Weights of a small transformer language model.
Size: 22 layers, vocabulary 4096.
Architecture: RMSNorm before each block, rotary positions, biases on query, key and value, untied embeddings, normalized queries and keys, local attention windows, gated attention, exclusive self-attention.
Training: a variant of Adam for these matrices, 6296 steps.
Each number is 128 + 24 x the weight over its row's rms, rounded and kept within 0 to 255. Layers, rows and columns count from 0. Numbers have three digits each. The size before them is the row's rms in percent of the matrix's.

# v: layer 16 attention value, 256x224, rms 0.0605, rows 240-255, columns 168-223
# o: layer 16 attention output (transposed), 256x224, rms 0.0805, rows 240-255, columns 168-223
# gate: layer 16 MLP gate, 448x224, rms 0.0669, rows 0-64, columns 168-223
# up: layer 16 MLP up, 448x224, rms 0.068, rows 0-63, columns 168-223
# down: layer 16 MLP down (transposed), 448x224, rms 0.0546, rows 0-63, columns 168-223
v240 075:113107107143123162136130143215089124133149142126070146117141175176101115133103116170121144131164159133120112153136099170082125121155096093127120164138153154181097138133
o240 077:119149123131127120145147116113112097104139150126100150151130128117109131153136082125140128136152150168082103149123117130111104111138113069171135131132147162079165192121
v241 087:113117169109136135108148139052175143101111171174116113128134120133123151114128130144123116114106101106134154122176193119134148116149135115111109167127116133113157095121
o241 084:110152138113120114150146137094157181091188133100103112168123152145152110154103160099142094135145131111118165133135130119118143125119095151132121141138139107160126101133
v242 080:171111126171107100098129113113143119122111137154158155112115101189132111182148154130154139173114102157135156143129124150125147112164134146125128089150144090173125118151
o242 086:146114141131118136110125137118132112155165120101151120103167105135099097141157090092112121109121154127100154125112168103070133129144083130160153119130159155116151110106
v243 081:129129099117145121131122110112113141089124120099154166102137171114139152133147095124090130118139092075093136162125095106114124107101139149128142143097105132147124146083
o243 081:113131136104144163150131123098117117124133137130119108133111143128141140125135134161114135129176114095141140127165112166116159071159118085148149136111133084153152102105
v244 092:108137144139111105148110137158143136162137062155178103161120097150171096092107109104125136101147141127133120138147159127100165138174102164112125121136109135138137139132
o244 095:163132123152096149094125163073125126148134107137155127155124123143143138147151122164133130116124143135122120132111142150101153131122158178086136132130096141109163125161
v245 092:115127121163138130173150131149107114159146114119163154113132162149119154081142137208116116155167142145101135130148132133130167120117132132069138171137155144133133127169
o245 088:115153128128160129142155120165091098107103146131127159117137136143151100080143123155109186126168109142091099105128132114119157160142161132179145095111145166163113119091
v246 093:130139107097089139131102174164154142096083074117150086135153105120166145148088186132137126119089165148135077154117086087107115150116146105133144122116102152140115158099
o246 094:103083115115050109153104100103167128128116106149106168116125109096104153145105130156168113132101090104091138150084144110142107122150098105138148154150107115158150106114
v247 093:132129097141131170108126077188146159155143114134136106126155128113131100098149110126120144126174136106136117153136125090124109134188132153131124134138150150109113171111
o247 090:137136060130094108158099122106137129102128101146095135141102091098131108132108157170141147121171140117118131149117121132113128159106131116103086140126117120148125177133
v248 087:102113096129091133128114142163163154131110103146149089109121109119158146121141094182134123150124143133144134107141151128137109143193149103145146124122114125129127182136
o248 093:111121095154119112104113130132117156103079127112143146168105133138096136092119136155127140136119132139117093073070128079164118170160156155099133124143128082128102110152
v249 080:187105110166135098101124085133081133120086196097121140092115146152133056103091137130125150151136123149114096123116115135084111122140114134133161139147169159106082173121
o249 082:169149098145111131128120114073168120103168146129089136094131140101112175185104075162148137121139154103134109136140165171068116126108134077107149117112145128092154136102
v250 084:147140144135149080086134107082130111107080126160112141131156180153111139139151154113152153143111134122147157118101109114134156113138130144139138128165118139090142120132
o250 082:135120128125150126138126120176140125139123104116141108120154131119153107104120153089111143115107145090134138102116131146103078135118110132122109129098151152128101134123
v251 085:135105094128136113177155150132131105081104147091125121116141162102113136109171132159074128140089116140061149131148130132109150127112136093173124121144085105138188084184
o251 085:106150137146136123108118141135127079125113134168101123146139154156091111120154122110110105121119119131121133110131086114124132132146109106152126122123130130143110163131
v252 087:109116162162128160117119113127190128128126089148141117096123196124118156125183142108127161149095093128114154135157115103137107117099100143118165131153098099141159103096
o252 097:114145117160114118137093119168122109107106106139110120140101147117106054104109180118120126123162111126113146139163115115157113129136084130125110115148115086160131178113
v253 085:128147098166106098102130139119128161133135087194185118151133129128107116168165148131168123148116074096138130123117135127107143124121100134158121101165106097099073121093
o253 084:084127100112143120145137106111136123151161134099165099112135134091115110145112152136121156135136116094137096128130130150120127128138072126145141118117139102120115172115
v254 098:113133089134122134144145116128083134101122150103122083092146168159146158117127141207131129102146138155122099163096111130125132096147104080098102130100155137116139165143
o254 093:131177080143142159177133109136108128113088121132088114118121155171158105107144135183139135112138115122109108139160106095145144118132129085117100141109138156133163156117
v255 092:130138115138123119085101098127109112187144131144123160090143108115153118121124144079100169157133092118126122129092083150145102115112092121153120099115106169115113118120
o255 088:148087105147154102154118126071145101130150114160126112070139100095114150156127107133116118115135140151130141124143121119166091157126121101124132126120126156103114170131
gate0 095:095115141140075142157124091095127082125139128103133112151164131122150123106124163125135096136110123143128125147125175097112105131104140114181167103126125109125126149102
up0 096:161196118110143096085166153106153085116096172147126112138101112144136147124144117143114128110110105124146105091106120134120191124138159109127117153154071151128125129136
down0 099:163117109149149135096133141119133122079138149118123131117168092123080123130152105135116145074137172137147097127113115148141090124116157132080132074101067124139100139117
gate1 094:109115138157161134119126129117132111149119126106130148164130116141105106124097139119170126181143082149166158156158158156103125162124130120163104107126156135164104074134
up1 098:155145066121135093140154097153165118135104152128145131107110139101140123124111120121129143094143169112123099107100148103111131134153135139131128149135115143082156179147
down1 094:153108135101104092130094087113131076120115114143126133135133122091093125131127122112107102147092145129142107149160133142192116166114096159086124111115108167110118089114
gate2 101:131116153153101061130115152105161123131129140105124122149179127138172141154083119120141135138110162150140116153086108114095097113125062096084127113091114127120094135110
up2 102:141161162109103131116136133133134144135094105168132096141159145146162091121188124134104119130107101133161143127141151126128109129108107113123110095120125160146094117092
down2 099:117151119104084100133123135145127085142118080125144110149146147106129155116130133160110113132114133150190158118081144110140147155118167140125150092135109139105128135088
gate3 096:115129150107165167101147172116137094095155150114162073161105096151147163077136134113136131129098144145116093119146160142107162137127118145128107146117144152101099091100
up3 097:171132135111114112156082104153121108175093162108109158135175148084193142161153133132144125107140127102110155175122138098144093093133122127141132119120154139122124184148
down3 096:094164101135130119082085080131091124127113132131093114105153124134148150139148113164114115135112137170164147141142146114096149109136167119161114078115127142168097083145
gate4 094:126144143109121129119153097130132134112123143135129141127137135094122165138128150167125118113140153113171124147167140108131123150152151098108122165140123156201099143129
up4 103:125147166136149100146179148122115139147125127140146114118113118107118148140094160150114216087147132125103097124090138129140139154139132098127124095111138154137127135141
down4 097:146169134098138134095131117138154137095116144109109152156152125122167165140152157120093146138138088160150100104147124112162161110134130111129108149135101129063156138072
gate5 094:158128104142107113122114128171110135148124134133169125160123127115102112126092162146119145132155103132134125076115139108076096127156122150146123096104166126173135171115
up5 096:146131109100120147115133109119105135111118130114122132092164118079088123121122132098124154113136083083118093119143113106118158095168138151121106084112091141139145131149
down5 095:134124097106133123165177089162156097127138079157122115146119142090120089148108128115140127104156146083122125113089147131133137158109149173137138123113102141158147148100
gate6 103:146133117109077128134124118119143068112104095084116087108173123120165125083116108115138178150160154134154082150124105135121151161134147139169140122123128099128106088097
up6 105:100117106155112131139106151131095116138162088140132156143169117143071120153136130122121117095125124168139191137090116112119121161167125134161119127181129168173125131133
down6 103:103125131131107121119113072132151108124133164119107167095118155094136115160138080127166111141110122119160140127116157178141122111134137104136150107050138144147137145156
gate7 098:086138113162092133114154135145138104116085144171099077111150146095138120130120120137168152097131114098115111152117134127178124121137066136106132099149118116155119139128
up7 100:147127110108135098156109111114085152147111104103157114129146179162118117103146108157111124113120142156084128147131138052111095131136157131146128154143132181120133164124
down7 097:111149127131128102153093071109117104135142150095151114147173104115158133116146122112115152121167135165153131124153130137133147143122132079130102133123112142112147154139
gate8 115:106128132068071133162119137170136143110116135096180108159097126145138053150125112127122126098147128104105098180109144110105108130149127116118131125112153134105106122110
up8 112:151139126151147106116158123084161161099130095133060145085147134123125156077141136135155154145082119127108125106136112129143135120109187111125124138128091128116094104136
down8 111:140155151126144092133089130117125143123149108146106139136145098154121110149135092101116144130157123100101125109183141101121092137166109133124124120128098197121121127156
gate9 084:154174146172102140133151124114111100105118153122144091175130162117098121095194140071104130114130103161118148128154153120113157119081098134108146144134141109157140074126
up9 078:160158170154116152121117121091076114115132133130137095182151146097100117093183151108111116109148100158137148099142127125128159107116111146134152151164102088133116107130
down9 097:130113154118136096131148125139139113169108121072160135126123166135063144106169126129096095141150130082121141119114156105134130123114107138176194118165140091113178134153
gate10 104:134191108102108152109151104094129114147147109136145118149139122077156117114134129106147086155126158115129110124117149108133132134145113119080131140098144117114136123142
up10 106:121152111102115137120135072105103120130131119113113106140179136065093155123141096092138101111140144133168117108128166117087156112139108117143125146128162149126131104112
down10 103:099136081147131122118105157113097099165114123164176123137115125136118131088118146099083096085136121128095109163075131082150136138136142186118161133130100123092114111118
gate11 097:147127103074141151153182147140144094124093140096146105172142116126120103095114113148125151113114146088148131129136127144133098155122188077130106125114160130131127116175
up11 093:124151132106098104109081116111116138124133110149124143103130094124140150107115132131116136150131123167132137155119139173127141137133101128123153148129100147115110080109
down11 096:167103102151150113131115086120104104162159135123129145089126112113131188080128090162176111128128097094148128093112161087121132120134148119119136198143127120124123138100
gate12 099:145162141136122114101140104134105168105139152145103122104121168142093137075080102125158124143175140121105138118143159090124146150173181057147113129137183143173135142137
up12 102:126108095148099150094162134133193167147111175096104125089145164121119144090124168159141176131153122136131137162151112091116121142130145116132143161135155141161068114136
down12 100:136127168149091149140089135137122182099137143126136126106115150154085145072098099149158142120094123137132106128142139129127155143060123099183163118132105140162097162147
gate13 089:113138119169105154150117101134138109137110147169121097083198140102127118097116120092142114163134126189118090116115133120101151133157129158155143099104126155135042135140
up13 091:135131127168160140138150133140109143122134130132110173146109121141124080149112136099109096171123109154163108129144125151094149122122142097087140110119069118181153104151
down13 089:157087160134110125118123067090172112139097155082124106134130149129123146111135142071144129079120123086134130172121119106136102133073099141130145159123125110124132152119
gate14 106:108170131106075132102111126160132144121182115186102132143180116110105119159156154122148149146080143096105127189114110102115124134126121096120140178108150100100140104141
up14 108:115113131176088142148100124148162145138124081168099154142155123150082101130133092135113123100122166188130121090129161138117128168130148149177112138142178105136094149148
down14 103:167153121118129102139104150131146130141116119092179136155154114104109106129088188162089135135105161123167126149177131147183161119114122122141159126139149095133120125160
gate15 087:096136156102176096172114117109177102170166136139126138112143133097165157110104108103106154102123129128099128156112095115163149151172069102143116131159133147138169128077
up15 097:115115115173099054154124164136116105127118129142126129136109143160128087081156173141150111119144153163143121137149148138141149131143091135116076144161119099132134154129
down15 094:133154144105107129128148099143113125133156134115141116103137128114159095107139143099131114148144113139148143140147105111085127109125147108132116155120100125123120088145
gate16 100:090147162142090120119103093159112109109126156125124100205127071138138122148122132106117128130189131149176158130118118104156115130171108117154159114116079137137128128127
up16 100:103130143135116116093141076104111147147112113111086099149113151123135175109166169087100144127122126117173140136084065108108113149117150157097110122097142151101109157111
down16 097:115120124118147114129133135157096101157113087151120089156107105135123102203093150128111108125122117140142138172133123107106149117147161156150129111096072155114120184111
gate17 121:114131135138082101082180141130096123147123140111047156076142135114187120134115137092160162101138147137133130145149113142115182104165126123091132147135158128160108130161
up17 115:089101154142104134109135149087103115145132147142116120146174109112113095122106162123130094112153121099114157146112104170137140125141097136105162142148170127135095104154
down17 112:112114141160120150116129192111139146135131114105125133125095134127096109102103151114105145123140145134114150127153094137129158097106155125161118128132156084137110098146
gate18 090:148133128136102095127076075141120091139095145110113139152103160101159115114164127135155093125113133157160141176131151121143120100114185118138141151139105134118136108111
up18 092:139165119136137153113153129158138165086180104142119118076157100112112159156161132093085121102109101135111117118156130142104122114151079144165131139113144116108126137120
down18 090:131140105082084115139116144136132130136133129102130111120130100142173109073108153126124143103142103128079114093126126138171087174117148120143116158154143125122164143133
gate19 100:121136154144154155123117144141150120122172094121138167091133156124133113114159109122194150153151091111110111077165128095139144132134148142131150118135114154159118116123
up19 102:121145107135174136136141142155112110102192109118165142115103162119135132091123128098140133146132105129127117075184134099116113135153154093162131146146097109101121113110
down19 099:105111138129166125112127121100076162145155132118153143111120153139121091160137137100132139087121125117119111080158140130127131114136127089177123110118137120108185126128
gate20 100:117141195093132155101148194102135126099110159144126156118125128158103157135168103165132142124133132122102121081112138131173122148093126107115154107145149130112107128115
up20 101:136078158099135151099151169105139143164117150104132129095109166144119122120120097118112120122137153177135129058138130135169161117120110129154145132123146114157135121133
down20 103:199138120111164165140135107122157129160132128089138123107142167132113092117093144140137145133206172127093116122145142128130120151156115113125103128155121127114160146103
gate21 093:130165098156131146118142100126131107081137120154098109145156129098097167152075140104144116111151082123137117197116135122156145177104135121117126111122169163125157130149
up21 095:126135161120149162139116111130167128094099146140076131134153131184120160111134141094122156122106118121108114160111112136135136140154157082136094183122190160119140148117
down21 094:151161124151145132115140151069105090173116147144122137118133109123114070157112147119126128133111100074156164152131160158078126123125106113135111128141125122151135089107
gate22 087:113086183147085090114101103137115120093122128113087148145149140140108169146095155100164148160130124159097159175148117106133133153112138084102116147109161121134145131137
up22 090:116134116133132120106177155160143118122129118137142127115110150108124159114143125188135120099164105117122114107127165154180114171135139097120128117128108121105125127139
down22 095:130189172118143111110111099160098120162105146119116106120122059129115144118162124130141127119111148097125118082131104146069126129110075120150122186105158121143144118165
gate23 111:094107131136138137113095101128163112097101135093118129140124118141142173105118119122131094141090134130112095112113135126137149130094172119134112135120121121122106119086
up23 112:105121157136147128075119112153148140124141132119104097170141115175099117124143106151064106116127145088112068127109142078141165129119128185136093102110157139115116139138
down23 105:108119115114093167129170146122109101158140067145136126157092121107132130125129100152124152134098106094126140129117151125105116105124111186113111095102126079161156171168
gate24 107:110198106134113120139108120152125129123098092150108081075129123123132074091155088088124114104139071094124065159181143146099119122154145160094128126121141137142115094147
up24 105:173153138165127126177148137123145148187159154148134160133128137151131119180111160158129119126157151144123130128083123132144138149109154147116117131148134113154130154135
down24 101:095136108164168136128131100085142109147084190115108104165171122159176112140112114145131131088112124122143146104141093155111127159092107103097093135156151149118108132112
gate25 103:109126146149095132119156078114169119114144095197151121127128110123128118115104138144113171142150139101173118119158096109107135129148111134126121131120117123103135130111
up25 104:128115111155128127143099149186106145156154154114130148137162115126161161117127106112109117130104095142127152132111142150174120099165138142096105116118129151120112133135
down25 104:098112112148150115104136109138152155187135090123129145147093160140083045135124137133133126155110094112107158143143121131148144127130165139124116143116113150176131126129
gate26 101:120184129162093100120156108175138087157154118171133148143125159126133131124137112158149115136132117127134120157130143091168141145111156115143095133073116132159103095122
up26 096:089142145128109105097167127100130130139136096161117170139124157157136135115105120142145116108116129146118068150117174080188090125136156113114070179078129116160097130118
down26 104:116154121114151115133122118145095103148125078113162164182136134164079144147139131114142155127097110143115140141114164114133145099181141117136101190124084093140079140098
gate27 098:095133121155158104080112097096138150176145108133098137153119098099110136103134164100156150124151165169145128133133137152081126133147156147132150128146156122111095131131
up27 100:129196107123167062114127108115127140164142091099139127097109137100116112093115141132126128159149141111116130126183144164062155135158129109186180107136138109117133154142
down27 097:119126124127135134124169078109124141131133154137171136116145124116160091123189088154190094117114114124163138107110164134162148122142149148130126145100087145127110138163
gate28 080:143172123135094146135105105146135098161124130146077122120131145103127100141147160119138132131157113127187158109142141128105149119124150128159117125098095113117123151133
up28 092:128107146135142126101123092180149130150125143105151171092109165120139157114132110116110132093146141103114130157199123151133087142173169079139138141135205141083161130107
down28 090:139144109131127125148165153125123106079135145107129141154159109127146099143136108108125135161179099139107121105124154122120133100108120133154139105140117130146098104144
gate29 097:133154158129141112145132131083107120107157090114108089100120131133099136137121086094174119143115102114141121180124118129166099141169165162142145131138139135175129142152
up29 091:111160052096114148142121145154162102105120133166105156134116133092158148137116124120143134105121150105133157102123120132142166118110097090160115122143115090092108098102
down29 092:110103079098140128120130169141144091079161115131122135159109128121133138109134129116112162130146135133114140114103093134163135139147157097143152105159113144169087136111
gate30 093:113129129084160126134126140113168120106105102136109133145132149118114132153127158134116112089146116156139146141135081117101104205103117088173076136130132114161126096148
up30 095:130106154153125153100132124158158079102131130112130111096163094127100148137103087116125106128121137118100104120114171093120147101139144071105125100158116119106143174050
down30 097:123108136153124099140123125143128140137160113119114148126134130125116147137137125134107117101133118096135146121113141149153144120115136126126153106142122123107112137124
gate31 098:101157165086130162166185142130151123112153115157125154107152124146133129127111082082100119114134157122109125173145130100136086170108111127153149175115155141146127107124
up31 100:142125144121101144107148079107129147106109106162082090127151123139117160105104078124109104093142094171137122111143158125110124113085099161145161125134125154127132134124
down31 097:103140111128132115103116127120134181144132154115131131144090111165132132122162109124161153113117099116115115170134119109117095120122136122108111129182147117104140102126
gate32 098:145110151113135134139126137106172128134087122145143080097148080135129148157139104130141114167123141118132127132167121089102136156137153144160113137120139100127131101106
up32 103:142205123134116142108128136128134128104140167092108139167123167089121147109164110143134157084125113163113134148090128140192120099114144109123102140141141143133130131179
down32 093:114143111163108116103103144117123125113167123168101126178127173125144139113106101141161139076147096121146155170127155132134102154125144128157086105145170164124171096142
gate33 098:129130110098128109125114084163138141125104132165137109108098105118116156117123108111126157128155101102135113127157137114147146137166128131121145111141122160115114092163
up33 094:088136106105183116152130064136177135131125117145137104107120126136113148098161099109123171149135108111108155151128134093135152125109134130164133169142111137130131155090
down33 099:136124137160177115084152118080143120117154132125116154127120121156065125139193160115104168154124084119153120109125158092124161142166119134146135142126120070125169113097
gate34 103:117147174138107117136141134096120120159146123125148138125116161124178142154119165138143107099137136102155101152165162105133106119122127155162158112090109169139102108146
up34 099:107148098148078109103136093128132129124107141125106103137191103146155127101121137119115094108140126123088139085143109077159166094132152088143103113153137116148118075177
down34 099:151117159112115119093117084156102151119121063062100130133166137144117143126127132086133143163126099165127115133163106155141121118132097150112159114171128122114155133145
gate35 101:132188147115115075132135132101151119152120096093128128099106107123118096129121136129141175154131105144129134109117146076103142097101127113149157134140108154154097088143
up35 102:135132141104117103180132099149139144111145103064084145138128085160069107102090129104146127137128129139139105093118163107105111107160178138137129130122154117158131105122
down35 099:144125153133108094120109130155126130119086154151115122095130137118166073079104122164133129144127161153104121142136103149098158069098113120108157169136164128156117100135
gate36 090:132153175174136102118142121094127101158136111122139162110150138105141138091097147115111127164078149161182118150162112136121124146108143164128113134104099130171113053141
up36 083:115088107135153178118109119133132133120090138117156122101151135151161135148170139132163157089141141079097130125126126158080169092169118092146115124167140103111126186120
down36 093:063145116124113157137140130136089117090101145116119124095121133121107118140141122079154132155143094138147145128150189104149103162117141103145118131101133143160119143138
gate37 102:150091101155135143122131118153138081186136103118111130163115148123123149125058112163119174139136095161122103108168130113145113134143144120142125111107097132168087104084
up37 102:142135144128106108103101085121130074144114150107128157166127073142102148116126114101152091187126176165112136146085083169112120109147140089143144107120176105123127105129
down37 099:176122130158140151122165119154081049118117096119168199167142112124107106118105116145165119167108141101112113073141139097179113100103130135090118126137076152103144121128
gate38 102:128140141156134173147159197137122101135157140122161134121140071127093105130146109140167117168122149108097144125089143107094125124126156127122113143101124128166154153103
up38 103:115136111130138127135124189084109099143105120158129118085097124122103085149153106162106051109128120128099165139145141135118127114104144110118114126120147145122172160114
down38 101:123136112130119150133165213125149128113143147109145147154151140092086157077118196099168144127120110113112103068117131133151133138148109109133122115136143134146127147155
gate39 095:116146163133110120114182132125083146112126145137135150100166140131106152083120146153139123113122122089096119127132112096191129130111131126097104154129134159124117094132
up39 098:103143077097141121137160117136124116102124141167117141108099123129156163124104125126114116116135109139142166125165184140109079140131131085146107157114113126119120160176
down39 097:078086128091117119089133121115093145141164126136064129101120131171132159102120116167107127131113112087105148136134162139093101119127138157112175124095140137122158101167
gate40 087:139124131145113128115126090137110163136110141062124118129078076106126092104093132114167121094123110142126172140123134111101107128149140115161182118143124140119134121098
up40 097:136136136126160126101134059106114100126115098120138095132099127118182150113146158176163126099100094128127132143105135106142146129143126151121120112139114111099129086119
down40 095:103132143138155089129125141085120102114162180119087109133067116149106099129122118133138155112130162132119141148158155155104137114121123140155122122121130131122133126153
gate41 101:130132093107126168144133085176114130127141150131097168119202160099146154117143109108121127145128103170116087158148113117076131108159159082124147098128135132134079125100
up41 094:165140137080122159130138110153127149137115173130111166110185102080108139141124128101108134121143091144134071154171144131066135101126157108127153133115128151104119137111
down41 099:142145106101167105112113138148080160096117129154121129124150163126115102146146146151097121117148133132103103125144091144137140125104144129146156106170171105088130110176
gate42 104:114117158107086142103122132153136119133156121145052103114089088133091149142121109103136141170112107136152117113138139166151172132116156071116101121139112178088120136093
up42 105:108102183148114127142088151116178102167173151113111117124147107104125145091146135105124129145141151136133100116130159118146132125130154117094142143133095116110131132086
down42 099:130106155117111150126120183075121122098112175147118115130124107135102133136153140097142127142135142170135133116136129148109144129101121092109109131151100142117135103166
gate43 098:127109092118087131164137147109129152130126091104121103102138141098123092158112101099152167157141132120133147161115163112120104068128153124143147148139099142166122124123
up43 099:161095103174152113116148140144155124162115127107182110131137135130152107134129091171130154145123168095119098146114116159157108152150133130118162139143173108135112135133
down43 101:111120143141126141141127120109103130163114107134103122121108167126129121131090169097159111088105153120112152133120145126111155102133119158164132138128106137141106186113
gate44 105:077150151131137091128096162137121098119111155173122113171112072100089105140173106145129083132101153138112104123111114124145164170144118107135174138108154145095128125114
up44 105:148099157156139114098138172159123118156116119136140116146112096104121109152138097111132098084120135137131155084110128119135181119136106109109092116165150162148156141119
down44 102:138124107158155152139128151121149122152094128088125093159147136129100077128114132112116132101107121126145088124113143142118109120105128123183097121133083127107091149119
gate45 117:096125119143125103177156110134125122110117122120169136099177124149106116144064149112162126140118130136159114145155139114162170145140146086134125124113156137135154132161
up45 117:144129149136112098118117165113099136112103138104087119094097111151123103109106144123141103144107085155112130141110127154123139137158083155153154123128117139124143142139
down45 113:123143131116140102118148093176157157137114149101156116145122136104144081101123108145161130155087139112103108104149136130106076132145110159109125101142085116146137083077
gate46 094:188158138115173145131162150150127133119115099146172137140150122170145092111120117128158140099122088147113136099147151129117056117131152111161098124126131128121117115079
up46 095:128108163136139147101108149104130112141099156129140074138146133153190113087118165109113113117130130124117176143199147106159170097129088096117139144099159159126141148105
down46 095:158135121053151117144105172159127131152112118112132107125147145128122128111108150119157149106111175103122143087149134116175107129162183165116094126152196110156088108128
gate47 094:138125132144147111181147092150129139130139142128172073120166122109123151090105136102160146109111131110123115149139130099096167107172111118138112122135151120179130137085
up47 093:129117136120174128132097110100135105106117091102092156112136116127152082172148153194097142163165134136179118120100122107134123124107146123113154125144107100152147106139
down47 103:112149129158145143135142126124137126104130086112098124158142088122166147150155133127089117165100127111102097182073132118137130122128107105104116098112111121163105133136
gate48 105:159159082176102142097177151147192090152122095149138093172107140114163120113132139102129119102153116151117111084093165152149167094156117104123097095113117144127138091110
up48 102:123089102167146149136140128132155106162134097129172082134142135099137137134140163160126153122107160105148102136155133094134103121174095135104095114141112084100091069117
down48 099:126149122095092147120089128143091156109104126151133113166113123111115170137135119124147115134101128143144156102142134093090131112165124138127107121147135143146095146133
gate49 100:137089166122148094146096152096082122120127122099116123105136091146158107120098168178171134147115115123150105115133085136115110110155123124123150087120137127105110117115
up49 095:090142116091125178098153128158147153111123129186119128115108129089079127137114102132088147141164143109078158123132104155145127122113121128107104158172122145155133140086
down49 099:099104094148109079114135096098117133158131123103165145109121111119156113150131124106141128156065141159119096138120130140136152078140136134110129141119109143140118113140
gate50 100:131119116168154131137165106122077128118133136110051135087146127142159102141117133122158114120138132116141166098136149110128178137094164101171097118106142141136104101114
up50 100:091058166116090143121111158091129140161145124144146125138095131145121139140165157118179131115107127106107117159084147132143139145096177148109094133182086129100146155151
down50 097:167168112161192139149110121148130146149137145138130108134100155131159156157120134109112130094154126095138096112143159097112103116104137155166132112108167108148142111093
gate51 110:064120141169124143126105138121112116149136107133147128169113140134131129089102102179097139117128140132124122106152079087131080155149132133166132108096135146154100124126
up51 105:096116122181128156135110150119087130161125164153158106133136164126114104089108074182105117160104109134151109125135089090149127159118124146177122093115115133147092104130
down51 108:156141155150129150136095094105126107125119122114148133128162191133115137172150122157092126100123085089137129142082143170133156163092128127135169139096119146113137109080
gate52 108:124113132130159118128114148150121119120126088134118120130164112155102118153119146105114145122124178133134146108137121128190112132128160067124126150159146137131100051154
up52 105:111137151111152122135126127114161091166138116132120119106102131134123155107167090123114076126100136089117053118140138108133129153135125159117149102137128116132089103123
down52 103:114156123106118118100117120142135140171138133111117100141155109130155095116149124123145141132051105143134092063138133155114146132124134112127124113113094118154138154087
gate53 098:142138101151135084145119137138144089104106156140153134097147103161152143108140100117085160115184156175141104139127106178076113092111153105134147079101114110158094111113
up53 099:082117148124047099115113131155163116101100107119116144142098128139153165131123116151165107119117135127143141119132112132104079137160106099146158153134180124129175146110
down53 096:116160109081140110150122145149165160130146164158130131126095117103160090123105137174158147109123135142163121111133104129086110121112138152100123103117103123095105124113
gate54 091:078117116173152092150136118167166104119141112175108115106115095081171117128114134111150108108181135126153112141139125116115102150126170134108102121106123136134120114134
up54 092:144127119119146136121104143143080169145132150116097161168150126142109143140140118136083168145124149130125165140122154148139127129101126123094132162130125144157089118128
down54 094:125129134153105138129139168151081123082135153161097152126131154140118120140143114151150139133171140122164125163170127159122115179125126108111098117109171160120141095143
gate55 103:112129105102154145155129150126137146153083107169141113146089151117105144139172109139142129137139149136161147167142114157123137125168140128091135153121126167149134076121
up55 099:133134133122108099116160094130130150129129166135132141118161141115181135086121153122120143104101139142115125135138175089120123143152136143163109110173166125076112166167
down55 103:112144128124175094106122093089139094151129135152140088147103153125132094149125119117117138127146140123135116112139122159133131103128113147163143125139099119105072101145
gate56 099:097083106172119105125172099112142152142158096156127136167146149111103150138140117092169177158128146129120138119142151154135097148126127123169093161125133114160186098103
up56 101:076140108121082093098115139111108099119182147124120115139103136106109125118134133113153109142127155098092137139096144143082122115086139099161095140167101103126145142126
down56 101:169147118144142148112139121129168132063133108047126159175139165167133138188146152126128128115155116106114146119109140154134123137157104126136153124175126121134148121114
gate57 105:116111110175114095146175101147139097146071107136111132130095109137138122131084139150126111148170187144147124146098107128119100117156119143144134109113135115100090151187
up57 099:169166120125122121121111154120114199087167153098176118135103111134110137151142133128125131186101052147132142121145133164131136140106143160120105082154117154129141094102
down57 103:140080097125123161144152106175111135110173128140121137128132163125115139105136099126135118138131151142130089087134147126131084145117092129119091115138108123180120150129
gate58 111:134109120124121141160123133119108133124090118112115145152167150146160117081138109134134135097126157097119108192145139125112118111132151080189131131103176099106122157148
up58 113:091097110117136173128110116129104122114130114101140170129167118114141122098157113129142108110144164120147146155145152094149119120139114101165140130099188112163144133113
down58 108:102133131118174115136123122128177126159103108114089156129101146126160085131089131112126159115132101125124160131128137144121109090110113165165109133115120136089132092178
gate59 089:114133168166130150099136149152127139118149140119108087119165123134128134144145084062140141129162136132149116100104113135114111084150117149177113142086153074133082107137
up59 092:132156144125118132111111127124088130139148094140122162100156086093104091120145133091149165135128126158151145152154151098129114104149124101155118128137137133138174081111
down59 094:120141151129143129099109113128095159125177125116159128146146134150144089133136101142125163115188131075157091123119113124140100122179143097089143099163117185112167148126
gate60 101:117163122150108133152104114146126115117138097160116105134142091119135142122138110131157101110086138173103128139127143150126141119121122107153123150098147135123151100084
up60 100:133110120185130119155151103126115145116147127116096083107108115127178157106103146095115087126150125111142099139128122122137143148141125147143106141105163103137127141117
down60 100:151118127118120142142114116106127120124126123144123165112160112160126171106114110112148136116130162106099059132130125122091124173115172128136146099148131129141134165158
gate61 091:137164138132140151091113100102140139107118113090125121131135146123125116119129095110151121128114157132126155166107115115134099134135126105149098135140168127108127105126
up61 088:099180143122110145155120139112135148089147159120154112148176114075122104130151100180148104095097101128114170141065097110161125177133141112117123166175108133140082122110
down61 097:104115123124133169149147119107132129127163146095173151102102178147099134109122136172119123153130109158146140104103137138118174094117180148151109151117111130126143093118
gate62 104:139146144134153157119106143099155123116142116127129169156121139142130161156135089141159181155095117075137152137169137139149071125127143118100123123105177142141176160136
up62 100:151142112107106139082125108134123148116124152124141125094129171145120119095163153116140086155156125125130111124084113113127170110094108154133139097148068122126103107103
down62 102:128111125131105104130113207139116126112137123148136173104145171151187134131147117157109109136176136090075164136164140107088111169104103135142125111118147113151066133124
gate63 100:137093149075138138164154173148131098115125150184123105161116124125116129121133109123127131119104177118130152117090147116086135116115129129148098143122159128135110152124
up63 097:086134127154161110131112090154115149140144097140121123096114093111146159167111105137099132140142147133134115125096131155172121125167141084119164081102084122155144127110
down63 097:146181120145119094123117124147153178113118138139123143154166147178129142118120103138118121139152154118102156106128170091157117120165102091167157131105097141123113160133
gate64 108:133138137118137110127099122171150140149133157152114124124136161142138149083131091170147132135144151139109126110161130094126112165167137133101113122170092144143116125130